From a checkpoint of a small transformer trained on Wikipedia: 3 heads of 64, MLP 512 SwiGLU.
Each number is 200 + 20 x the weight over its row's rms, rounded and kept within 0 to 999. Layers, rows and columns count from 0. The size before them is the row's rms in percent of the matrix's.

# layer 2 MLP down, 192x512, rms 0.145, rows 109-119, columns 128-255
102,209,181,219,233,189,196,214,211,192,226,259,226,198,194,186,164,189,198,204,227,210,228,171,245,219,211,231,225,197,237,216,228,221,189,200,198,228,230,182,177,199,221,191,193,229,221,210,210,210,212,199,215,206,189,238,261,185,186,172,170,151,210,199,222,195,236,178,215,201,186,164,188,202,187,198,119,235,193,192,185,214,205,209,178,201,173,191,202,199,201,199,169,225,238,204,196,192,190,187,180,190,198,186,233,228,193,169,200,190,181,181,225,177,193,221,219,216,202,234,218,180,203,209,222,170,178,181,206
104,212,207,188,194,186,221,163,159,197,212,182,223,219,179,182,226,189,206,221,189,185,188,189,219,197,250,190,242,225,194,170,221,219,215,218,197,193,210,205,204,190,207,225,155,219,166,196,188,212,196,157,216,174,186,191,160,209,223,197,189,202,197,172,177,203,225,207,206,185,154,199,205,197,244,194,211,196,192,208,201,194,206,201,197,202,185,195,191,238,202,174,219,207,219,219,224,175,204,168,208,199,225,200,216,172,173,214,222,202,196,224,191,177,191,206,164,216,180,196,198,196,195,156,166,206,205,180,211
097,230,172,170,226,200,222,203,184,189,179,240,211,168,202,168,187,204,220,202,189,211,203,197,177,219,209,229,203,205,234,222,216,217,219,205,238,222,196,196,226,200,208,245,179,171,206,244,196,204,218,226,181,212,198,146,204,225,229,185,194,186,208,210,217,223,178,188,223,197,240,216,191,215,209,190,167,184,222,201,181,189,191,222,200,193,168,169,222,187,200,228,208,151,186,199,159,211,189,183,202,213,204,184,202,196,201,224,177,198,208,223,212,217,192,179,224,199,223,224,236,190,234,211,210,181,199,212,183
099,216,195,208,184,188,162,218,181,219,180,196,218,224,178,217,185,178,223,189,211,200,209,207,187,224,158,175,207,202,179,170,233,168,208,203,208,179,214,198,200,182,182,192,199,195,186,189,199,204,172,194,183,181,212,174,193,197,200,183,221,215,207,224,203,212,221,201,203,223,231,202,170,211,200,202,205,231,194,238,190,181,163,222,177,186,223,190,191,214,152,193,226,207,187,231,169,206,197,232,191,188,197,205,203,204,196,211,175,198,202,208,175,194,213,234,208,168,212,203,252,188,238,265,185,234,218,215,203
098,190,191,202,194,202,208,186,213,215,189,169,200,192,207,187,217,218,210,207,186,203,182,211,179,183,216,217,183,161,182,202,170,208,166,248,233,209,171,235,212,222,174,243,200,221,220,182,232,214,191,182,222,200,203,187,205,217,201,238,197,215,233,198,225,205,262,190,224,167,206,208,168,222,201,187,232,205,188,218,154,200,218,229,193,175,179,206,171,158,198,183,169,153,197,218,187,198,192,222,168,184,191,203,181,170,193,222,223,195,188,214,189,202,191,181,195,193,177,198,191,194,208,254,192,211,193,182,197
103,137,217,251,206,194,230,214,182,208,215,177,166,189,169,196,218,182,224,221,189,216,215,201,195,215,178,187,194,239,208,199,194,200,201,202,173,219,174,209,194,203,173,182,251,204,205,207,217,182,172,193,185,179,161,231,266,189,189,204,193,203,176,227,177,181,190,208,241,173,201,201,203,219,205,193,223,176,240,186,213,204,191,185,210,180,185,233,209,182,175,207,231,175,168,239,176,158,189,227,214,180,210,214,205,183,212,215,180,182,222,181,204,199,193,205,220,218,225,196,153,185,215,182,170,206,208,196,214
096,238,193,196,187,226,194,209,211,189,161,180,206,219,165,205,204,199,199,189,216,191,202,226,211,189,202,218,182,198,234,160,203,217,220,161,192,164,184,189,208,204,223,205,228,209,183,213,221,147,210,204,202,220,223,225,161,220,169,212,162,152,189,213,207,217,214,202,187,176,221,186,225,177,198,204,196,200,194,213,201,201,189,204,208,184,199,191,192,217,205,202,174,205,195,186,200,189,246,207,190,199,196,221,193,188,208,204,207,235,191,169,191,189,203,205,209,219,184,201,204,203,206,177,204,213,217,192,186
103,208,166,192,221,218,203,212,214,211,214,231,182,198,171,235,184,191,221,192,196,184,216,199,222,176,168,237,201,161,181,185,228,197,192,215,228,215,172,198,223,230,176,214,200,194,206,195,204,213,205,175,173,168,233,169,165,207,164,218,185,185,200,203,182,195,199,181,171,190,202,207,211,182,215,247,223,200,202,210,197,217,216,209,197,195,188,209,194,226,179,139,197,206,187,203,207,205,222,200,207,201,222,203,189,185,206,212,253,212,180,193,241,209,201,237,180,214,176,197,209,189,231,213,196,206,208,215,226
097,222,211,211,207,228,247,197,165,224,177,230,209,195,187,194,251,219,217,222,185,243,199,167,204,211,216,208,235,240,165,164,187,212,189,177,174,212,196,208,184,189,205,185,194,160,209,223,186,197,213,185,189,169,207,181,188,214,197,207,239,190,214,185,209,198,163,182,183,194,188,200,189,198,175,183,198,193,190,159,206,204,167,212,214,209,208,216,196,217,202,192,202,189,207,241,219,217,208,173,196,185,206,186,178,206,175,223,201,201,201,228,221,191,173,179,242,208,211,260,203,188,216,200,224,203,247,217,193
095,186,185,175,193,233,171,214,210,220,181,223,217,227,185,203,204,195,209,180,173,192,205,227,170,210,190,234,163,209,201,198,226,215,206,258,210,212,182,192,184,220,220,211,150,222,161,231,188,178,211,185,230,192,210,193,229,176,210,205,207,239,219,219,215,230,168,161,186,208,219,234,167,189,198,220,224,199,246,204,229,202,191,190,185,171,236,214,190,191,213,198,202,197,209,184,201,252,184,152,212,195,223,179,199,185,220,215,237,246,225,218,185,211,198,202,243,176,208,182,218,205,217,198,196,194,195,192,195
100,201,194,168,216,198,209,192,178,206,171,221,194,210,219,181,187,162,199,150,180,197,191,212,208,203,212,227,192,166,159,219,185,190,212,208,215,205,203,198,206,211,208,248,188,185,213,177,203,228,231,185,167,159,200,201,212,226,207,206,202,236,199,194,200,197,204,156,210,225,184,216,212,196,192,208,178,209,169,181,195,229,219,195,222,202,179,203,207,213,214,218,203,193,213,204,165,207,208,222,169,197,195,213,185,201,232,198,223,154,193,115,200,201,206,189,189,198,209,204,210,174,203,205,153,234,201,180,199